Part of a small language model's weights: 4 heads of 128.
Each number is 500 + 25 x the weight over its row's rms, rounded and kept within 0 to 999. Layers, rows and columns count from 0. Numbers have three digits each. The size before them is the row's rms in percent of the matrix's.

# layer 3 attention output (transposed), 512x512, rms 0.156, rows 55-109, columns 0-127
101:483494470527501515482555514496499533493483453482512512509536490515458459548526527529513472464509494502515516533477522529482491498493514518500484459488501540473495522491521508515503490514503540467525541420505557511522480457493496503501522493483511510500511482514474476516480502504484479517537450467449518536504514523479500474464519516481507492456519484490490510542523494509498501486538
115:514554495509530499472528464524503509521470540478503520524534523520473496423510487492487537476521469517540458499538519460486539511499515475520502508496477534472466556523480451543508477528523477467508483490512538448546480514539509483507522524480509510529465498458471506520503522501502475458485486535488494475493484487538486465515530508526490509528502502479462513507525507499510512454468
100:495520524503497487490484472489561484509561518526531456487450497493474517559482483512496522487518493490518455466513527488473463502503538497516512514526500479486469499498480527471481515537492522493499495538488486512535531503555472523506500496515505461522514478472469527482450495513515507504477486516492471468491537480518520490443454511490485510447498515480517495487553512508533473478521
116:513488472516509538489531479542517477505501494532508554490458509546511524469472464550481481460465465484528533458496454529526469491479534502437494468536492465524525526476487427479479473500505463520542514538486492523497517528468520517501484531500515533532460503477514535503479475510497477488462491488494525509534429495462514495491547481516502478492508494478515495474476520530527497532511
114:501472482465499522486533494478487472484491484514491500471499477461490515553533501494504527528519513505473499461508508450490474499480510488515521461509493519526507502498526510522464512482500497502542536549548497475514495502546475507526483504560518518510485500539494467545535476447443488482444491484499465510480473471469499476488484534535508507498489512474490515480536559506515482520496
109:494514519496467511464493501520524509512544489463479486438496521593527465462506517479508523504513498503543527536522516463485508500490493474513470486477515502532526455526504498520544518499516479502490505484512486537531478450499533464516496466531475510499506509502464503523573515450499486514488517540515515537519558494528488498528467484510477522561518496460476482507520516486538498521528
108:481545526536508538511484475451475464486468499508500504485509502551500464456524562459475512491521528510509511516521522506451518514463474480485477492497518501483488500500510505493486529489459512503522459531521493459513486504492522493520502494491460522498541473495483490466511522508496539498520481501492522544484493505521497472533450533518505478486504494529527499495464502513525512488537
107:509516512493449475488498499525508534457519500478496481483488492546518486501466511507506457535490502505480539515477512455460446461486479501528496474518507470537508517549540520448519528497521502496510490509475516525508495528458513518526486492484483509486508544480537520506505453450495459478478494529500463495473542491519483502498511489491532514525566483533508478524517503498480501488504
110:513488530491517504469506489478514493498465532468441496489478499483532479526484485456510528493476491521551531486517483491532484501448463478477491503555479541509531502510519515497503508474439517511442475500552474509508517478515525490473491484522544487468512517513523517542496492556536508493517518568476482472532494506495535540463510519534481507513498539517502484486526555491489499495493
107:510520517502526506501513493519479461523464490532475532534531546485472510476492474471511517530504510478465510495518496463536518539483486488506527495508525465502497488467513493476494511529488510510507524496484538530510486512487489543451435528505525476519544502511526454498533511522491491492503502455486470480472494435501517490497462505493495487542548426443551442475472480489455529514474
106:510476478502495453515530506448481496517501488542496509509527446516506456562476468458495456485518518479533522531468524480486505543510507490476524464504510466488544501521497529450528488542516494483527492468498514492479486492466493496521475518461455497468481482498525446496483507487488499512488496516496508506514484552460530490493509471480490461473490504502498475455461507513540476455474
102:526519552490514508479456488492467476513455495521470504514495462517524494513495513503511497530541497481511508504488521489487479505539475471528490499500525515471480461492499453508496537504509513525479500505532520452530489500502529520466489502534475491504454468501517495464469488474528540532496505501495420489507457518493537503525524478484490445552461534494471478501519528535509509493478
110:518472482511471508495509533523480484544488475490468517517506486493503483537560495475462502522532491469519505501497513446495519482492479512454499449495481483514530517466507524496507523469516518520531487527484443460480469472491496462486463485503525492484471558524513490474500474498474495530481530469507481527516486522497520516497486524528504488536541563504543513503511519500521538490511
105:514499470530453453472500496518487498545474514529457554509482474511495517513477489440453464499542500470490479511469489504512435500507487475495502449467528490539487507489523468474489559503511498481492500475508540511492517483470543489491514510523543481491527513484537513477505542470508504488517472469494509537484481453485503490494539486545526509460491523419495541484503482475477450488509
106:485490455481515475541507510479477539484485535494468515521508466559500472450459521472494468517493496464507513519493443516535532526512527505512472492467508507473478530521477483496510490532477458511523500516566486490481481451500510486524527496508505533503516498506545498525492523468517538537535471542507468559501525515503456496498509487522485488467484520462483520430463506540497465504496
103:484524501519543464473519506547525493471491495530493470506475460551507473520464448485529466514521465492501493478485518450517507520446452440502503533489520519478524520525478492498522519520509517492517540489520526534504476466484487492531524495481496482477542506498465485539483534515498497504474487541526525480546460518511538433503512507520492502515484457462489511486485473482505488516482
106:489507509546536476485510461503519518459485544504531491470518491507482476537501442519519572499516535506469553464507494464454492510490503502547478506517506486457500516463459492459479510532528501521489473490493496499511518462479504518484494514497468449525493533498476500506477501492500535473516465579478502475544496529555513478557485487537486490496506504510550461491443483453550489506502
102:499478520519511490516488540509526510531513496482526539496536511497528513478510482455554476493470509512520489532509487538521502513505487477554516479513515491536492474489514511505511488503511524473472537530466504522469483564464461491484525529528469501517500480468514471461478512529512534524501516539490544509495491520535493494491464471527492532489518520534471489469497532527471532476528
106:479492505510505510491486548515516475493524492467514511474516481477497493454439479541466489482510472543481465485489521517509473543546465531523484504512478514500476449527494507527468542535546508528520502497511492480494553508481540497530531487521519439497506494499512508523471478514506505534520508474482526490477493476532479455551462441528501462506515497474536498495493506513485474468484
113:543502491576485491476494528506511461531521499486475499498474498460505517502504539506510455564500487529441464484507496479430423513457460479506550477521512489521494502524527540505511450528485495504486490485491523501492504528552470459503505480475501504472485437513532481449534514500516470469531531453508532493524526506508465461502449497518511502493533521547507515512566506499468534521531
111:497462503446532528556499484474496522541472520464475484495472468531529544538458509476481523486520484447513461478478500541484491485469478483515521528499492505463491520475531448470467496511492486495470457520482560570507514514501452472496496545511492477546545502500504482534502515498524436483533513511505516512483459472520534507468485529477524464514440541494481520530510512520528505503528
111:472534510516492496514476487502500494507529468527510514539522498510532533457501521478489501469506508487514494509475493541451439509502563505524512474478471487482506459529519514444504512490482522493494489479508471499548471484476514466494486532516545531484479509491465449472503521506476507475537480511511459511511549557523539541522508524506526498482516492500483522469512513512449518521473
106:532458491513495514511430504535525484484522520510480457499455541481550505436501470490538483498525524515505505453477523526444490535540537469472511490524504522503503511502510464477460473501529458508524521494442501540491537504519491474493478471552513471515495507524493484507460529493533536530522498535538516492471451492467473517504496525502501516514538502511490506448493512517526487446530
110:497527464508535501493511504496501517516526474445515525506483539492557515475487486475517494504483494473532533508540516492482488498483467497481505509483500476513495469528532542479530465502500511461462464484525510506496537514458482477498507494486531525512484500502502517483491485467502508503470463462510469498455491497519479481508448478470518492568436478479495500542496497510535499495457
106:572504495495507475495487496514499503465491534457502488497492474518522486512532446503473488493546488524463481510506516500503469510492487524497486477467507503503495494499540548504523510479468508511505505529505508478466528540485487568493503467504482507539520478503504536512518539475522462495496475473509481501524508469514536491496456522506470502505537539518496448522556473493508429532483
099:489508506554533476495509512533497501492529498479484517534464475479501479500442493475525516506531505500507482458505466493528494518524485489518463462468539493506496469451504522525477506500494481440504538543515489513465500484529508542491572536524470474493451535483421482490474507550485453499516492452515468484459503489495506565482515483445514481538559548518520488489507473498495453512475
100:501490493467507519503478452548474489489490461488479467516486538520491534544476503474523523489530486476528512502530517482511481529548512496500479448456486500442499484522462505500516486500456519509504517493478478500494487487507529522472493480502529508527487547484518480532501484501504501473489469502484485497485460524512544535493500459500515504518524435517472500490492493501538467498489
109:441485461512473511497537486549487454553501500550499529499549507464518482445476453523468497511561516500495463503492500510519525498518543501487515492473474494520497478494508467509492510471457475492499524483542512521500498555501517457486478552529483463502489499498526504494483481497490492513497480500535500517536465520514524501508511478536535515512492484496521487492500488521493515438501
105:526512528482499466477495533537534520510462480468483495561505469530536520497502511523558493481472474510483502495501530512472491468510495487513479540513481537537489454489486486477518502493522453516488511510475488502488480493533443487476507498511457527508524523535469489474524511488496482507487545496539499555474553471468533466531461464497502493488479517463538515502483517454499491477490
110:480492483520524498503499506525479492495489469497534529477496515509467515525520485532521526503516485487438480475497485525505474526448517505485530524523530521517489510526503445475517522488482472463492484503463515497506518516506518534487482471482494477561506539520500453513442475506556464550479456450571526506489502513458520499502536495495478471501486521526516463514503519493508519517516
113:510498502482483459485502513519524494456475480473512483509504501511542481463481554528501497433510491523495490513498532490474458522487510518488536501514526491503500519482562528507520482487485526519484512494513496567480524471504524477479559480517500558466489506494521499495482488481484458506456461483518521523546447562445486510529506522525460493487479472450478507558501488491499454509532
112:507484535448493461527480500458488506508489492477522488487463460520532487447484542473509479495493503533496516529444482492521486510529496472511506520532475494476475529496511533477475556490497505494462480507482520470483487484478504534555524471552484498496480466528502508507511525467467491494523482503499475504518466481503501509500541478465518471461476485539511506513496486466494454529507
112:531513503519523461487509520530517562472543500536473499523524478504529552488487500510573471505556488559511538467480506474474507530470465501445543515502551520499476551480504492504465541495517504494500494515489514526514462503511540508478557524529530502551497480512480492530506530489487511454514522485481484528468519482512516489503507487473505491529481487506519518562511562500500497559494
107:512482539523477519528513484466507532492509517493514509546550491525490482489532524508490439446486529543498528527505508533504526545571466455502523512499525515476503522511502509508474530506527454485496530480532518543449501490484547498537509486478535478477482480482505473489486493509487513507478524524471473515546549490492478443518497549497506538523479478475525505474496489529476528455489
112:490525504439500491478473518489475539518518524479487476494498472552447506441512556509502507518464506466478496503501527524485473501545473492504515505513478496507479483511520451510505491478483507508483482466456471473485530449492480512483511458493479523502557511525521460490509506492532514478496520503482499498523499516471493547499450485471519473532485536489474480512494512506511493526481
107:483479475536482459491495556490480526465485484499476509490511488510454497492506519468504463506496501488527523480493530500489484488464507520527506555529514488523476462481529503553505535464535551534506490476551536499496524488514528545527502473515468506511539489516469536497477509517484453447476507480457518492412527511494495508525501481522483508552492461495470495518437519516442507457507
100:526479499528526515458485501518449511551480529533467534483484502494508523503475470459477505458498468466509514538517472540526442510490492486457500477513474475493526475510525493492540502519524487493523509496478518514453498489476526485499513492478500503516498495523512483511489471557528522497458490463506484514514481503486519518463522481505462491521511517476482469453443531458483494510481
103:521551538517481536515475490503460481541504542503506502498515490505553482473458510487471532484549482520527572479504537486504512478515497449484483506484542470492487495548497506494489515512520484515469517498507545464503500519473499535488493526501456517483474506447510505454537537499542468454485499493533543539534552508501500538463489502495511474513501497521506501483501497494509482527497
107:482523487536474473558503504440475473448515538511515478524472499449502491510478521455482467482476502481504481493487521502485461500547443517500519462477556507481463501452485504491523482469479512490532518527449489500467501505452496503532462494524496528511506501468540480497529531505501501505481519462488515502522478493477443496506505489560499503461520501521490468475502486453514485555493
108:490551487501504492496474447476506480519529526494492479518500506489488527502499505502486509541518486467495504488492509460503501491458500484503485488487546548467514504493508473515512489479493487480552527553472504420498507452564420521488507470525507512520524488483522495456498527500511525502477496546516498531541490509526500479461482450494504488485495496500498494501522471467544520496527
102:484473456466494491512518479530521531452454538474498492476458507507474476516482510503476472514508494524492518513494488472538487497518496445490545547513450495531516470528492516503548460489528529503519535514489491500469595516498514516529454471535459483510545508495470501513473511461505490486492516512481499501464541542509462511508497493503502483513496473475501494476530507486527492521479
103:513504503521484486500518476505499527500507510501495536500537533525484508495514534513577509488508527463505493506470515543522519498478516504471500479517510518539558503501496520554479550511484492509464513499517502465447500502495492456488507477461489538505465468479486483543497493503485492502508501496535513493523516501438513460509468509489493475477494530535501509482508478536470516517549
110:490484480505518487527483538466464479527484473472488530496518494521497511416522480516508514467503481540469497515518480468530510485448526515464470532448488518485523489460499478530501549512508494514480531510556551433472529501474522497487472479493499484532514516489501510468497519497494506512523486475518521484467515495484496530499499466535497490485478488522475568497506506483505480510553
110:518535497497483486542511504494510494503523437518502502515463504501505483462495512496521469533457529457489522453501507516548525486498537488526491473522508500532485514474527477527525496506487516493492529482508504502497542482540510496552531543507537508517472499501506482504513504525530539563497497492505517497510483496503537478501461516528469508508475494480457496497536475452487520504487
110:490487485480525478458531507512496537525492532507501528528464482521479466471476508490526459527486476496524510518492493524502507456537506423503495497521507499505474539516518515496525485506478537535517496520519478527534512509517459514505536508482500484523491544464518505517488511469530479528477501486525493511515497541513513452477462539496468491494486500451491493538503475496548482540480
109:435498503513493498454466459520521502526504496525499497494502487523549515541536505524478484442515516503505494517534502491478512468492505529511491548483508529495461506508476517466501482488490492499451507526493501490504468524473514501504476507519523483459482527520440490543562506472556517498499449480481475502478493492461469489496489478491502511531517488512478485494471488540459498506520
111:536494499517479506566522524517502493550525508459504523482462474522525507535513543486495463486511506501490489487486527508449522534498495530527508495491495448495506479478526495494502461527495519495491463498515517533528480497520515458526506505501460432506492532500510531498513529492498534528490477497484487485544496526522518485509456512530505465472524489501518516525486489546483504482539
111:489525483519468496513515516453515521486561444487531482467524505494509478550500505504440528516507532545507524523534475491484475525512443491494524507521488499489541482500471511531468512486463463520521477489496481563502469471478547523461469464480473507469462477473477524465515512466475514506458507493486513468502503510481499489456473495527510487476500470519499498471471492474497477463484
110:479474557526464506490510497510491471537520515516512556492516513520517490511491503510469493526493501540463516504509545470484462480530506480477525533442532505515490513463478509490521529491519500488487512514523527432525488514479502484462433518484518492526481514495505499525549515482521524494459482499469438541505535532539489457482500494496508501533477501504510532467561495477522477503514
111:509496542494486493508507503523495488485464514529501500489484472484477542516443468514497519534465476564487478497504461455506456504519527543486477479479525497464517473444498462509524492520521466512504515503509490503468488494444486512473478489535503504520506523491545494497529517499491461511486515505469482483490530468525519480462487507503547465523516496558502487479469497476493476534495
111:484502500517472504501510510525524504500488493499514507478509479529489525557532481479482468488466472505491448516496476491472501489491523514459453520512478447553539511474507505502491496565520528506499508493514494531498471540529459472502478526508568492490507507517526476486515532499475461488483512508444517469436516501440532509522477493474505487538511484494495502480519517481505487527485
106:522531534486492502501481475500486514457529519552465503492489506479522512467489537471503507469503489483485512519478485508504491466463489454482504491506449501433552509541508497516487483480520510467476492468517484501478472519517513518482489485481534511473514481526515521535490511475474452493515478496552495468545494525518497467434503486457520516535495485531528484534501449445487494539495
111:471528497525495480540500548547510467522504509579524454480540473517485482516505544511488505438459510524457488503494502536515477491462522539525544497480513512450470446506512475547508541524560487472476532487513499504503470477510522476470512514502506489505461461533451548487493500463485488524488519485485506474527485510488467503476487518540483491470533520509500516493520491514522502481494
103:504484518532452470504488510556514558480472489503510461496483477500521475546468530474517538498540479506498572484496492523487487515485514443489488510474514514459502472471499526463477503544529523460526589490497517514495530479484509504546469474470488466480535503513505489536483508509503481441502432524549465501484525456540447499505492482493494477513535480487519492495462510468495455526489
107:513486472482492502517478530527508464474488494492521483548520452501530514429481504459478464472497507490498441519495523519482511487547545490536477497583491486472493517508525465513494520522513504477493474510504501516515512483531485443523472502504490494526464491544497489507500454507483487513500517541511477530501483502504509505523520492533484481506496503490501498473491479480486494510513
# layer 3 attention value, 512x512, rms 0.031, rows 56-109, columns 0-127
111:489442489475511502545535517511500517470538503509542458464475508511507512496516466507487490480485476503479513517504534526514517483470477459501517523505539434550484489481526537490506527506472541506481480497514476461512549494542482503493482491469490490516489497506551480497467506523487523522485509492475479496514538470517512519503447529485497535568493537476519461488516499542501519511492
108:504496471480474547515492541522481514452473493543471524529537511512498490475486517506553508499501533515517466478494501492503517466505471483516499529498538476487502456484519497523471511494500474487515503498500504485462508508503519550520467508466511498505507507496538480548501535484442540497529503508510507503458516501475496497496537468551515515494456509479497494495470472496491516512485
108:447506552490466490446517517440494502506518574495540454501524507473490489478519464489502492512466492488479463500533529505488511465490529489531546516512498486477453524506459577505518503526512546466525526504527496494474501480510517540471523480502538512500497486457508525503530477512480462503522472503504498510512478485500505531517505499539515502486493465511515507493489490492537487470488
109:508479510555495511537526483523499463520500496488479514522495493520528471496494521493524473503490490494515531521508508499502456506501502531550508527507424508486514473501484488496505503502484514510499512510453519490515523497508526579504523468543495522456551482505500481475492546500535504514543477481519476529472534473502505523500471424516509493516482498475469465511484503508491487522523
106:504489507478514478481482483502522515483484515487515480519490473518468489459478524462525453550479529509460449498502458504509472517527491508496473485472511527481496492500484494542484487540507475530462520553500525442511493497475487463487506518499516479509512562525499513515480483511483485538532459538522486478508448498507515521476518468476518507538498499538502513513462494495444499462467
103:466543479500510469496535512502548488477507497500487522510498500446494528488497490524499475522544493545492519457496508498547546499489525507448482503519526499501490517494488518525521497493495562475447557501553473559480513522499484516515511518465531500502480513463494505479480542533488464498454526492477475480515503539472526497504464489468481448487495514491500540493491496513456533475496
104:507516433497500534525478473481504541504515487475531578515471499480499484512457522486530537468538524464479526464523458516510503498473480498496519506523487502486499482482509543528505488536520468532474529502542487484483502494474523498485500501468442528467542483504469442479493458467481503512508510497450532483502463513470477461453498529482485515511488532492478574460533505468518507541499
102:505473497512476523518520546524448482482534487506505475485492508519492483512486536502503505522474513492489483522524492468490524547553502529469478510461505486473495500492544482467497535489499529525519513525440512484521519516515551503515499495516525488515523512466436473485491484503500498513547525460534528499492510496493462487483531506495468513485511531448532469522491510481491493476514
106:480479471522464447513488512489529530512467533463489471456477480514471461529513495484449523516509494532476469447491512500490547450472533549524530516474496488526472529514480509502480491509476479525474477528510520500515500489489513534486506515465518500491493496503505473492472478471495480478522486507485494497491524514534508455511509479496439549480499535491490497467486525506533498481484
109:480525459497519521492494517536512511492505489474507540497550459498510525473491532562450511535526496481486486494494464495514509474506494517509497461494511507498471504450561505517465505488480531457510497525500492514528524529477525485543505476512464497512540489518534491489480502533544474500485512490508522508447474494520450492496521527499509471522539508502448514476511474524503489508512
104:465512517497494474515498554472489484504481521484466494462437546475498525491512463532502473510521482536525564513496509528508510506458512530506508530478479518526559529470510533553491491512483530507529484559519485503503482523489456489466466527465485492488541504491461489511500466468498501474539502495481483472501533496528479522478480528518496565503540499486487514499486483516511516542519
106:484549526530483499471527504500518477541493494463451555480541464493528456482473548499481512508505465541494521518523498498501489513488547434501493494508517522462518523494501501502490496508514512510485494474495539525526501483482509496518494509511479498541519488559553463522460506532543485461498502505487484521480534449506490511510569491497505483468521488503492481494480490485487538485450
104:459531509472462528489478456479515517459516473496508523504531513523515481506529507519501491512472530551506533488477475494479468481474486500493514460518504545512475500502489543481491491521451457468506534514549480499504470491524497510478469502468479515535529466486515502500523509531518482487517448532478514521544462500524506494496534548513487513547516516502469446486502545438503523498488
100:517509538508477486489483462489529487504504510530545439472524502471514476493524532504464510463479464523461517512491523541485498456494480471510479468449487511513463495524513540506517500452509536434504489498502530560524535556523492521479510449476492516495521467475483474513447515485507512481470492518504457496502463528510530450497424472483495501497536480563481507519448502507508441453529
101:488505468505462475501477528494511499535517475495528534480524554471530520501499514528485504502453492489454505507518455524484483484540487480501509473496551506471492496485490505529483447484515505458540493479485500480514502467518495520501528514508500502533488463528485509497548484501528461500523499497478480493471519518490450500477480478484492493496488468528542526516507498562503530405563
101:498510482512515509526529523498485483509510504523470447476491497527513484513489516509499501494512497502466488502513506477494479477560486496472494475480486485488524453490494499495506484514539449505487511460499508504505521529500475489568526459548555487470487516471480482510508511558454486528483487489515516488490514531479481518495499504494521474512492500488515506482512509500467495506504
110:485485484456503525492522493499499544519510500483479460521485470527523459498497457514486510462462495478459514487491485495479544484506519525508465496500502511438512525502472468505479510480492477533509500513492526447461507521503522462491501427495507489490494502479522503469484500539496475563482524502522415516541499459457488530516482505533465495504425490470498471528506521473533523531550
106:543510491494527494489507482511565526488502510524475498517463478492484460456511528477493520508480557463530503473466465499482486502471539470429495443482478494483491477462513453486554495464482494483496548477508513510545491496494497501502514526498473499522476478531525553476479493502483464450536518496533516526509546464531489545486474522470506532516511518500448518499509468504525519492484
107:468511494483498518511473469493520539502477536506522512533482532510518466494531488519485475476506508523552464510480511490521508536510554537480484509512481513501491483491479477563498486472456501559493479572503502473536503505476514499516504501546493510476490493531512524483496509468454529488515470527502475528534524485493524537467527519493539527465505479500523480484484532430530523509518
103:488484481535484506501518488440493472501530494538469514509499520489416432508524488554550462514460492483518492519515498500485473530558491514467521501497501490507493497499492539494518487513493535489529533469496500482498497545529520494521466502509538484497502495488515495507537487513507470516533481511523519492460530489474503532537504485515482532478539529490500529491468478515550522506482
107:477457467440538491459506525453474523539503490477504530531480496490494472477501504497493518483515532523470536509518481470504564513508427471498507496489549516521510531516440514505483507565503444504479469524514499503530521564515554464486482551516492522485518492481468531500476492509493516559477523545488541466516470431479486496469448503520528480501501528535491549536525477500540523526536
104:490531527505488511485506485495468461486500489514513544519507497523463516498497515506551478481502494480504474503509444491493474505488488480465463505512533472533485465489442509510511471474522505549545514529472505488535495496511520513460495528485444469515487543539520490510560475498490498522480484474507518514516506514540477509493472519472472518459531466517481512529489456510510481550517
102:492461502527512509491540513507467515467493491542518517525508469459489493517493489519494518482507508530501473527516481527493495468481488521489514509512539431506521542504496493537497522503489480509451549486463510475532462490481486464518500567485518468453499506525527501547509504476463522485522513543554543492497481494469493505528496522501480490493524514453561494501501498498458468489515
104:459522516438488557508499522509501492514525493513488504543475519495491476489493535488514529479466509496511528471456421487466513467493498526469509499469455514457524480473482508523498474513537479492515516485502516546502476516510498447534500484524497428525470512493529487501508485481510562510525510502524496472481466498527445512463541472515450520531513525490482553485509523480503540475485
104:497520476485527505484507516486480514539474479491497480508472514532501495535499524478474447511478503499473570554473478514486506494489513541479441499528505445490495504490494448499508475507503557474516484442509478514516492542449481504453480494507500501484501487471535504530505503483504528465528501513517554551497449436512571517490487503534477516485505447511455520516467475445484531516498
102:533515527468504491477490493499519491467513558517500484495515481462526483504473517497515486510502525462464484476494536465461504472496461466484513580541493495495560511476515481515546472511519504504522461495483500517511492507504502499509506536497500497517514516479449528480495511487499484471549540464495505480481505491493527469504547487499475533499512505484496489527503483492515532510477
106:497509504538476481512489499492511511453500502511503509529494482527526519489515529470443510456454516492487512508536490507490464500500471511523494528510542501506510500513506517529474491494505474471493470517537479475542485477522479494501503495500540513490481495482512503508503501519527504479513537480453550517488495469462490511553523556542445473471515541501483495487537469494457492520517
107:460481477508531494475459473477523435551517482508496486491515517490495504493503539488458518475556490548502498500480487487529539497492502512452517477497484498494516459506473526532508491482497544527534517499496486523490505475523493510518518526510482472422503457507505477484510467483491533485487517487509505492493487517575501538492532486523515493503480463536464513551511460499489511471512
102:502486496484540497477569512482492496517532504501476503535435487475513495513463514506503503520468515502535530534497498518516521484505480492531489487487493484509488456512512530502449490467516476444492485520482496497458505551501510497523509512495509520507494535521524510527518533541490524494523468539491480526473500519502508501499512478485542535474510457497486528503495454508506534539483
108:464505475492491538493504521499477501471496516491506520493454483511490499479512506441539489544489484465525498463484521500514518487477479513489493469462464520515489510548497536514482474509525496478478478464511525501511490488459488469479495500530499492515522483504507517506443483522539489482543551503458509509484492468480494522484534453551515469505525530471486512470490508474469484514494
117:477524516523470450476508481486512503507478508497540489540506466483504441485495501540486446512462521464476547485521492471515516503501519533523499549461519575481497487451476478492540503546523480472532544501534488521490449501470503495469514477498488498477513482473492521485497522486512519498503542479488498534500481511504475503503489510520479533525503511512494541471529508506487514490465
111:461524524491494508525497505512505482551489515461465494497473495531496510509514549474528509538488474548484498556515486491496513488507506476519480545520481479500546511494497465499501486525482493544485521495504434500524487465492470491495437469475509473452545528519482488495476505494481461522510486501556520492486498489517524491492523519469478504501500492460474516512485514492519515549461
106:481541496513490483541500483501536519543488479482504461476455485464482539471503486479475529533522531486501506506486468527498526495496507539495511504469465546490449561499503509469511492495470490533509496505541497471497494504486454527477496522487550490492536502520490496490470482519495469495494535528495503487442495528499483475511480500518498493535496479499467478518499530469501477481503
111:453513539542467507462484498506512479492501486499515500517472535464502539498506464513498562460495511499498508481515486518491501499497480486480503492487520499508493527527518485496501549501495518518488484487543510545529516498560515496524511565500506492495456509500512486482560466493466516501505483503533499519495490497489517490472478455525491487541489488535506502485495442530493482470519
103:508500498482478492522502452492520502542485510512516453499489509521529511498490468491459532516502481479475488496498498498516538508527508510472464495498508510464557502487498473506487477547502495486487510513452451523509493514486476515461476501456490485498517474488518470532481495483519548527519494519525499496513501519506532457490490507477509461510522544493511542497525500475476483536492
098:498532499437500507492517509542513519440488435459500474485472506486486500496495524503496487521494552544525472472492475489502525480478515499499500507489432485515507502499485532491527484478494475515493477483517513487500515514470511449524502516506505489502441533438485553520492520465539463493538495532482524519482510526549497468521542515502509557504515479494531544524508522513564548461494
102:479457466522489457500546487497538520461506489511490487500522498514481490482532537479466489496548490507503519487485472518487485481484496516526491490510506523469525509526468496482486491468534503502480519485500480516519497509500474474467510537451500518498492500524459532502429498501527451518522467508531446477490475476486515508496534478535480507521566494459514555503498460504502505490527
105:493488529473475502517504513495519505550495475514487497469487481547486487514521486545494507474510481492487544486446474535497576507572496545512542495531500533521504511483460505454513504492497516461486510482504456575471520476495492541512532478501464492467508483504506493517456520505497524503472475480507516481475478570545477501530489505493486510467476489544536492472477523464533483458526
109:513494524484492518507513513505540496460459477498465511529448544533535491487459546513492483467483500533483519545537574510479555493530509464486507508482508499449520516490477494511481544521490513506515519512543525577508478524515512497479482534524473475464507521463484513549491499517485509460504533486503517496478573465485480497494492499476487538529459502547468479474483524489512479487496
103:537523522504480512525474470533525466541506473498540480497491512504538522517459510514493505535490524490518501488518517524486512484488533559525484496531511493523490510490543479546524514499489502477472523508517516480544498523474483505470575519451520501509502493512540545464549495511460509475501508558510499470504546468522477514472462486488544511524498500520506496517476484514503514494448
100:489485526445507524435510492468558514507477524527500515499515492473503470494529458503456500523499490513503527505511471519478483508503459481537491543505489464477511483510530526466468466482524473482515487506500480534520503506499499521477529533514512497512522483532507533468511475505527466502537500518476532513461504529493467505506498577499480468527472484514501520511519531522504484499497
101:511547498490499501465525480508558477473473500553496507526492483514480461500491486475468471530512536514501493492522489497495511569495511508562508504540515506531507469508514491466544491481475497479499470520498480469527480523479525519467504504523533505482478479516491527541513486480480578508491524505521504456514497485529491490444476478495507474522510508543531480478522504507494485488471
104:510470488517504481494514507498511494500507490514525533481516483462518521480532526531492509506503497514488499483541479440513510508473496486476492487472477483464513501536501530478497515529504500498506512506555513480483510494490543474495486488473497467458473527496508510542466550470524470486481519496496514482496526504487472467488514490552466482577490515482586490533454498542490453531527
108:485502476499503540526495482500480493471515492491500511479512549499504497513509519508472507497497509561498512496499503548460481486471462497480503462451475461482470465483502497511474528492518492528478504457498516521527500552463503472457490552527525484504495443525525517520528481503465456479510529534480508534524511471512472447545498449455519484526503514489504482486444510476502504477545
107:524541493538516533516479541516460523458512485489477515521507511457459540546498452494532509524477488484508497482503536494499495489546515507518493471490500496500495487490453506503494488485492476504501499444483486510498459492503454437525482518463482511504502445454514515507493505532488503547461514476543492491545465528505523551499556526520508502473484513455513490506537480487500530553515
102:485499496534519515483491492466527474462552483485490486503497520488486508513485457454487516525527507479496516498541506512506501488457527542517494477498481488491476525531447494494516500496490470559504535481494512497486484526536496515481466480513549509524494440504497491530489470543515445492502487488493498508555526480486490495503505532454507487486484500517464504456537511525497497535490
104:548471526489495470493523468499495468454504496490457497490533519482508523538550479467539535500519511524519495454507494492531527463526519574512514494480466514509514480514491510490506489484496539503469518501479495548487531501511492485475495498490457538556501539522507440505457502507524484508480479496495493540520454498466500521511546507553492506468526517489520508449507465499473520492489
107:532515449501475450520458523458512501474492507515458522532496501507526530530528493481541496484530511517536495506499490492504490516506512453526465486497494493490537500535525466461469479458445499524468494490472504526504480500503491510487518536523457497514508459473461480478488504543416521488498514502482521493486531495544512515500537493510522535488505501505512489513514505508406540508530
108:505511475535492520511505487472513495496499505500450508492536491490528493516555528503519525443506516441487488481477444532480523510564468534525557525476462504494490518471460536455532519516534532537491475463505513501483507534522505526495521523510534448545517510512498479483492540459522510480508501492528536518497432526496490515494484469509505506456508472456476502516475483531543513493470
109:528532503498515531494466482532486523475518471474491517496500543485499477485473512507549533492537530449483510493508487497491536449523499465539550554487500520474534517484506505496523523496545471492510505509486539517504526482462519537501531485491488512535486520496524505491529457473501493528495518476533460521521467524533517494513511487490511491498491504500525469540512477493524520464464
105:467517535475518489476511514459469523524497467504554516470504512495474531460532488542522506522487496496494497500528463503562483555544488478484544531481508499536462518461489520446486508500504459512484535517535485530513520518501537474485495533523493472535479518501517484471487495497479514514510494491458461553466511486496462525540493500511522515475525508452477516480523530549502527479524
108:533479527425536485471456477521523546485476490484488518482509514473519533475494448525487479547487528482535482497529527478494477485572486517491506535506431499547488540515508487498468470453477491495501497506501509456493483507483511502542487479452502536451502558480480491490480498510478494524472491526535526523534473507505494524481476510529552491529492502481466500491511499508444478520480
103:489538477491504538512492461512462484482472470498495524476491528545501539520514526543522487519507460448482445452483491488464489557520513525503523476508479508540469513548451488546485477461460431501474513512465488512516513544488475490520501544495510492508519491502512481470515501464484494507526542520510540485510512521487507511467522499474487496454530481486514541503507491491536530464532
105:492543501487481491468536508533494499502515486518499509510456533499465504495536502519564497487532497510516548476458502527519541479503437477465496474485492525514497490545517511510499518485508483495499505506536503479516473509466461522483522477525475514473537517501526457494510493502520470522496482526521533485466497517526512434501503469486514519534526467475493523471533503523532486482519